Weights of a small GPT-style language model, trained from scratch on English Wikipedia: vocabulary 8192, skips across layers.
Each number is 128 + 32 x the weight over its row's rms, rounded and kept within 0 to 255. Layers, rows and columns count from 0. Numbers have three digits each. The size before them is the row's rms in percent of the matrix's.

# v: layer 3 attention value, 384x384, rms 0.0518, rows 110-191, columns 352-383
# o: layer 3 attention output (transposed), 384x384, rms 0.0452, rows 110-191, columns 352-383
# q: layer 3 attention query, 384x384, rms 0.0459, rows 192-193, columns 352-383
# k: layer 3 attention key, 384x384, rms 0.0468, rows 192-193, columns 352-383
v110 097:121111146159161160107186160168080078132138112113150100050086114099141125110112074184129138144109
o110 104:130112121060136171095071123105111122092088150162054114184122142120088161074131176079122149143115
v111 099:110160155137115134124110108138085074104133086157145081128125089068134099131173099114084163139138
o111 107:099134159076083124135090187162116174151090166146101184195129120093107096091108177104161097108123
v112 090:170125187173102104135058114115097154136146113110128128116105119091141160114145124093083160108156
o112 105:098141110103111117168155116122178130113044173135173081146168107121095139163127141121147166152173
v113 094:157121136168141078131199166113179174129119148103103099166152118100124116138166156137048104115205
o113 106:120154133129188135133113117065164109094091128172185130123116155141103136110124112093128112142077
v114 093:122109087052130139102079114186112202160141185157230155130128122129111168107143144125151094153168
o114 115:141148084147117158093204101056124147129089055177096122152074145144172106124138089157177142088066
v115 103:119118090106104110163103114145145144126138131092080174070147165165150081140122122193192121110156
o115 110:116122145132115136099119096145117092134115154058161125111112110119131131097120163131092126166133
v116 100:186100105134098123090161087070150182098161190099178126122108112079120088145173129138162162081144
o116 105:103154179144159152142155146180185114135108100159121137113129153196127112102070121123182163159150
v117 096:111110179121098109163157104169148134030096147117177165094151129104146095214130122086090131094081
o117 110:090162105132163163099143116083141128125129076169103120115139099118122143136130103156150146114122
v118 098:133162138076088097122111139130122167056113149103103104156185186160126081148108143099139129123054
o118 093:127119113144064170133103100140142191105103124098152179110102074115103112131090131170139110201058
v119 099:135114145201115179127214125159211090159118165100117172103156138083114156124142102141127146111071
o119 103:166094169092174139164098132129102105141163112144102111140104088111152110141156120144140109119145
v120 099:169108099185114136141141096203161096116125197107097087169145096139147111070146097104102121115138
o120 085:114103118117166154124090109070131146102151095206140153131149164104155162118092108130116083161108
v121 098:109142181137126072137160123102164097158078110126085137119084104176088182123109114083077138122122
o121 105:143123102197125150157122153135150112114064054103103114131155158100171083083057133151168106137102
v122 101:135095149070116152130138126091126085103101148135067126119124114101174127083065126113096132119132
o122 111:158157109154143142176140104158084127117104135129077097067126134100095112135161095120152150163193
v123 106:146160163121124146192111115134173153035174159164102142094128179139168127145141139126172162142078
o123 102:100123114134158104122136140104118114111122076100137148128152082101073147092144073126100123127136
v124 093:126095150080129116101122116116177071161084191165151139149098117149171110138147090151170145089122
o124 108:159151127149107079190163120187160145051126064120144120083090126092067152111131146112174111175139
v125 102:115101176092114123129109102099069076065142112117119161143141150151176099108128131103122119124066
o125 105:105158169091170132104107156078145152154157138147053117132156145120041131082130111133098161143179
v126 094:150068149129138231093222087149160062155161141114124091109094157154160122136088139139121150158129
o126 107:150147119136110167108065129143149135154154159143139109203165102109169117119131098091151151104163
v127 099:166081161073138151104131138093117177137146143145147116162092156090068100175128183138130090099171
o127 120:113152062130111116160100133138151125141155098123085130104167100139123052081101077134193161121095
v128 095:063119142190105068105209135129140119164108162141112098119116124112175096104123130201144170153109
o128 107:163161184129134086151109098176230167111158111094134197141178128163046167177175168095129096153113
v129 099:156198108157139149146119122152093128099124136104149096118154120145096128108119134109128150141121
o129 105:074144124071143168158157144112157097160101106085052150175119173123119085125125131112124101165152
v130 098:166141139187123180101163100150150143115146160169097152170137119182080146142132071137114194101105
o130 097:103045161163094139142133144123144158121146161165190169110113160086173174155121100074133106199139
v131 099:142077125117154124150113165133127102047134116104155142125110098165087105151125173127168149114152
o131 103:139165066204081128097083114148066131194117123101085107126123163102202107121143064130120153133160
v132 096:103119167140097103206144125125077149105072113109137115157152140127177094145099103101063165133157
o132 106:147217101141123121144131112102160093134132094123131133136190189132130166110120100144140155125187
v133 098:096142183156131139136135119072107117118112155102106102095111144163132118143157169156106094094132
o133 098:113120157085139149053119122088116089183085142171112146082122114114143127133131133140158160133162
v134 094:128092093114155143145084163139132126127137131099113168124145142176110103135137164155094124119173
o134 109:128162148158055059147122152110088122090123136140124070194102118096130126156148127102151112171126
v135 093:103145061139150126094115096114104071097149164107197085145147147139159166114118114100121142140161
o135 115:144095193103092162084094124131125176135122143177152132087141181131125099161034098113121134158112
v136 095:112147157105117155166073113155095181132156133149104135148093166080156090149153118169042142082077
o136 109:130118141152149108100192153163162119094085102086164133094151065118105185098143154183125125179128
v137 097:097122097134109195068057109067137107123133081121132106143097119115099132106172162143063114149126
o137 085:199185122143117077109201067126113166206150115150092155129195104174154091140132170151200145129104
v138 102:153146126089102104131124144127095173061123171115087147117125143115141138171162131192083147093149
o138 102:184136134118133147071119070164159089124113114167148178114093132146178154101162176067147141074158
v139 088:177154108107133138101144125091149141087148204145097113202101153161192128164115073129142155173087
o139 106:077130145093127208107132117172116121098118101137204111101110140138147143085082125116139154093160
v140 095:120202080156124172152131164076073167101129122154156125116078122169114129148136105159101137120183
o140 116:107126111153146156127126171130167133173094109174088111119114121067154107116123121101102157159124
v141 097:166117117126055124065134137063103124118115146124185117115225139132108116116131113179161113105104
o141 104:130201125098180052148127105177143135119152156159106164123080148162140106151139125166121148115164
v142 092:083145149119113098065158116151130153146097100153145109141185118134125121102130171182085152146062
o142 117:133092159129160116137106093162130144145084139150123137091141130124148164159101061073176104126137
v143 098:110098115170140076125119169144226073095095134132231083100186106143142143148134123145157146171081
o143 109:120133155146163128147112159120069163141115131150087164107094120133112159124059138121105160107145
v144 092:109101107148179159156130132132117113163145211126092124130151158138186134113130103160206091095177
o144 101:199144111105133129117160121094177126106096100188180154088093149131118121108149157086087170164154
v145 100:100133128087134096143155152131147100088130136091236103168117109067083151113139153104137142126081
o145 112:168074095136180117065138124148169136156086169144077130101168163112171132139109164088163106120123
v146 096:092067106152086116113124162144151159174073078134105157152171151102126141077148116148161126165155
o146 108:106150140134195125109121053194123100134110178118059129097127146133138086166107147075129129091113
v147 103:160145170122095106115140111078096105168191138136105139110102094170126100091160134124124122120145
o147 098:118104069096163140150117134145160150115125152109108157109198157087155160127144119156110112178106
v148 100:171147108132109180100121132112160076121112125149076212144162139083125133079171127116111140100156
o148 111:134177180106068130142107109135116173098112116096130172132114059105145055137135095085145158191078
v149 094:110108136168163140164112144174111083107111139117107105108155112140070165146112103061190145079105
o149 112:152122161070099082162166146138103123046107092125131106138124162077111096118124142145160075112168
v150 097:157082121131150098091142160109206162130154128115061120148123119083154121110154106085118169128118
o150 105:114174123116194100184132121117096142116074119122125163164182106150104119151170112165089125126133
v151 106:143070130114124102122142125127139157148145076106117077129112132105168093126157118138037113119188
o151 100:157161106122217122111163164122114127123132144093100149111124094093139111110119104159094075152103
v152 101:133169142107103160108142171130190135096085122116112166184100148136138149125152113198118098149105
o152 123:133123084092106148165140096139118093159114105146114189179086073129119054145116197109127126096134
v153 093:126157153203148141154089095096186191156100151169195138140116119093103161127128082139128132115171
o153 111:110129114125147165149123235125138120153181124157146146109159140161124113123088122134176072166104
v154 095:102138144111157138143164145068113132091071157159132117179163087116126125118122152133118132177121
o154 114:151148113144087149096171142152170133154149090169132140110182151116116142115164123145131137090171
v155 092:109113165146130152113101120119140074107133177129135115122100081080072086159100113102141106152158
o155 115:179151161136150143167134160171166110191145144164154141111193148107185125144114082124119153121167
v156 099:112072136115118085176069170159121149039137166154076113135102159123169194087145176134067117157140
o156 102:189140106110138194168161124110118133123104105132141181090144107165109100143148060096174147145078
v157 100:161085189130145167115170151080146138126146098120151110109133121183113145092140142163126123117045
o157 083:095171072089119098163155140084164134152114150090167135106155163061083162183066106142099112172126
v158 100:125108125110136093135144131109135121185076079130077121134095108122159122158127108113132131130111
o158 113:110151096132141161133074148073129113074179202150196117106166182072113079059093168087128128136145
v159 094:189097104112128087130161134141150113170158132144158119109093118091122144131127117117119148116072
o159 085:120147142130146169100113045142146115102120068122125161184127162131127112141134142138149128147210
v160 096:081107100170119143199109159133121194048164106106192090134074176149159135138077168143127081185157
o160 117:178195137114115159111113136139150079177104165175132172117130059108097213129169123063187212084185
v161 094:068107101127102127149153115164144098138129118171074137122076154115133119158104133151159120175147
o161 115:140143119129160130175106100079180090148153085105142155117187095151081066159118108102116131110120
v162 102:119129082097119126129114071125099059126158078166117062087120112149102118165120139132139142147106
o162 108:154151155137127109108148155147187133067093120113160107154135133094176162182115139167143096182154
v163 101:122136130189119137136138133114130202079144130139117119161149091181079158115119148107144133117101
o163 104:108161132144093152132085160074125108155112101119164124134153156097183187111128110094109111205134
v164 093:120160094140122183178091111165122183125097127133174148093154123179175128109167087159077108087121
o164 105:085167153122083129182098081124122148068173191168099106112154118113097141120076116116077144105170
v165 090:068169178078108186109105094113182149158117057095142102137081151122136130146173143129157133152118
o165 113:106111075051176130068160160158150137177169186080104091184105108200109118138124180233160115164081
v166 096:108208104133151118091137151182143097184149201103079192123163192156135149077133124123139115159129
o166 095:175097100071075103086120093121151097156146035096153119209132107172132072179134073126127147146093
v167 095:148134184161112124145087160154125123109125181142130129072115115152099081156091104144129151127107
o167 109:167166143146154080158163171123159144160115075107165124148140128120142137102145122163133114161168
v168 091:141159117168107155150145144064173107157111139135169147116090101101186114151126132151149151153081
o168 105:082138109144080205127110071096148131133173084102078155128161136139098083120110092108101201130140
v169 089:162187162048157097090144149138088147138109117122184111154164167162118075138103191135127113114190
o169 109:126125138159139139123123096178142136115163119119104156138134108123135132125141158089145109090044
v170 099:095127135069103114199067120093090139159090162137207108139112136108083141128198103111158113167108
o170 107:178125098173076147103126103098105131131138136160109129163156149121151162101101137164134119111097
v171 103:133105156110093128075135152170075136152084137091090138150128115139134082109090075133156121114122
o171 105:099129090147086116156063135135097115110150098139132118115054069135117127134089164073156119176149
v172 097:138157109093119108073104148102142163059101151176092142112105139139143145163115130144164162144145
o172 109:146126113118149133139130119128175081144122140121108143183105120137146116163196150107133154112136
v173 093:120193119139138141135166094129095174134135179147148128132140091078143101118130122107164130147139
o173 108:132184198111093125147124114098159178098195094116148144092106170131163153139126134095110110185164
v174 098:146141128143183114130207151079137172122111145146140144127153097146140151049161154156093120189088
o174 112:083074146154098154099137133172120084123158098154110119081131142166127123198161062132134091083082
v175 098:176149086158118159146151143161177190125113119119131135121112116102074134153094151129109158130126
o175 109:071095186117156100111152138138145089112165152107141138115082166099163184138141095072115076095131
v176 100:157146111177152174230176149101158122096132095150119160172100167110127084175126128155090134140176
o176 096:115127176106124164146136062124135066104135150090081123080072124130220159106132088095111147145196
v177 099:114132178061159180091213127157158158176106142130104123109071125172134080187121099159120127136150
o177 108:183152138122201125151177106168133180081168146144134136089156122043197156072148110064085155113103
v178 093:107109123108150118075154143149132132155105237105069191167103140084138144064123159131155182061151
o178 099:157091164172071090141133082102138146162113140095109151115133163140117124142088093069118132114066
v179 105:097103109147082123066091137160184059150156150150100140075143139084151176143142123133122098157148
o179 085:164138101153135153130195045099154166090150084140110121212126162108162075109138089182127195095169
v180 097:157132162124126137102192120173136128079113074175168124122097113036107151159078137128157144093137
o180 116:181093155127107124176153177108138100161124100129114118158147195164107133123126134115183141149078
v181 095:126158159200127083137133170138127102111123115142200140127171152111135139081108110073144091125162
o181 108:128120128107155129150161110139150148139104170178090135145152139165133196120115088121117126122104
v182 099:102128069192153135145088123135101095149105175102130080136145106094163118114200152177108090121166
o182 112:136135093077081140187130131119138171134140129146057143102088175149067113138069123066151158075130
v183 101:173162128168133114103108114094119131147059108143036134075069161142117154120095135111087083108048
o183 096:093158148087184148185111170162153111152191084075151088153178097147133101117164169106110141146162
v184 098:141121187095163194176163086104144102124140108111127138158152158110161146135118124093128135166128
o184 089:126136159120098178121127158083126139161102152078071166085139105110131136117143180171122182082110
v185 096:093093115118158124101145112136164102126130164102101148109137129115120133151146113110168133164146
o185 103:133134066109060106147116158188094105160098071095101064130122170117148110085135233145138136114123
v186 092:103119126108123147125129100090140150157100133139153134132134105148137092167169122077109115148201
o186 101:132153149145064137108138064171142119139146159114169125149122179136123172128165184120144107108103
v187 100:131089130187144144107107160138098098182120234080115161111117145084133179123141119140140080131157
o187 119:119207119109115142139158047050104140042130117167134088133088137180088098105153168120088166075168
v188 100:174167114097121150115185088119111210176140071102107153115130145144181169056140090155158185118129
o188 093:118131107180165169117067155132083087118102174169144113134072115132126093136068135110120090183120
v189 100:130115156138115133177113136130123124113101189183105101157134141103105138132136136167127161129145
o189 112:157152171093107141138143124158137132181107104143131065069085115204095164133122108122100131129099
v190 090:119106168079165110140168196155139132075120062146092170152112126161089152138096144111111114147148
o190 097:142102127175119196104151084095119163174169165126178093084158083131122120137142173092170152132126
v191 102:152058125104075151159167200162134191144110152108137086112114175149135129079145136125187128123174
o191 110:139188151147143117132107223155176123155071145164120151121112130117119076131150115169073112192067
q192 077:086120134137164102137185124194086100181122140146052124112155137121184141080139096113153117138107
k192 142:148170080144106126131129111174151133080091106138140068119171056089131088124133116107152062139135
q193 092:118178097105130140192075143158106172129105143151145140119168072110133090140141117123126142173120
k193 090:153137095173117158133118144128113139082139144140105167096170084144138126128149146088127175108123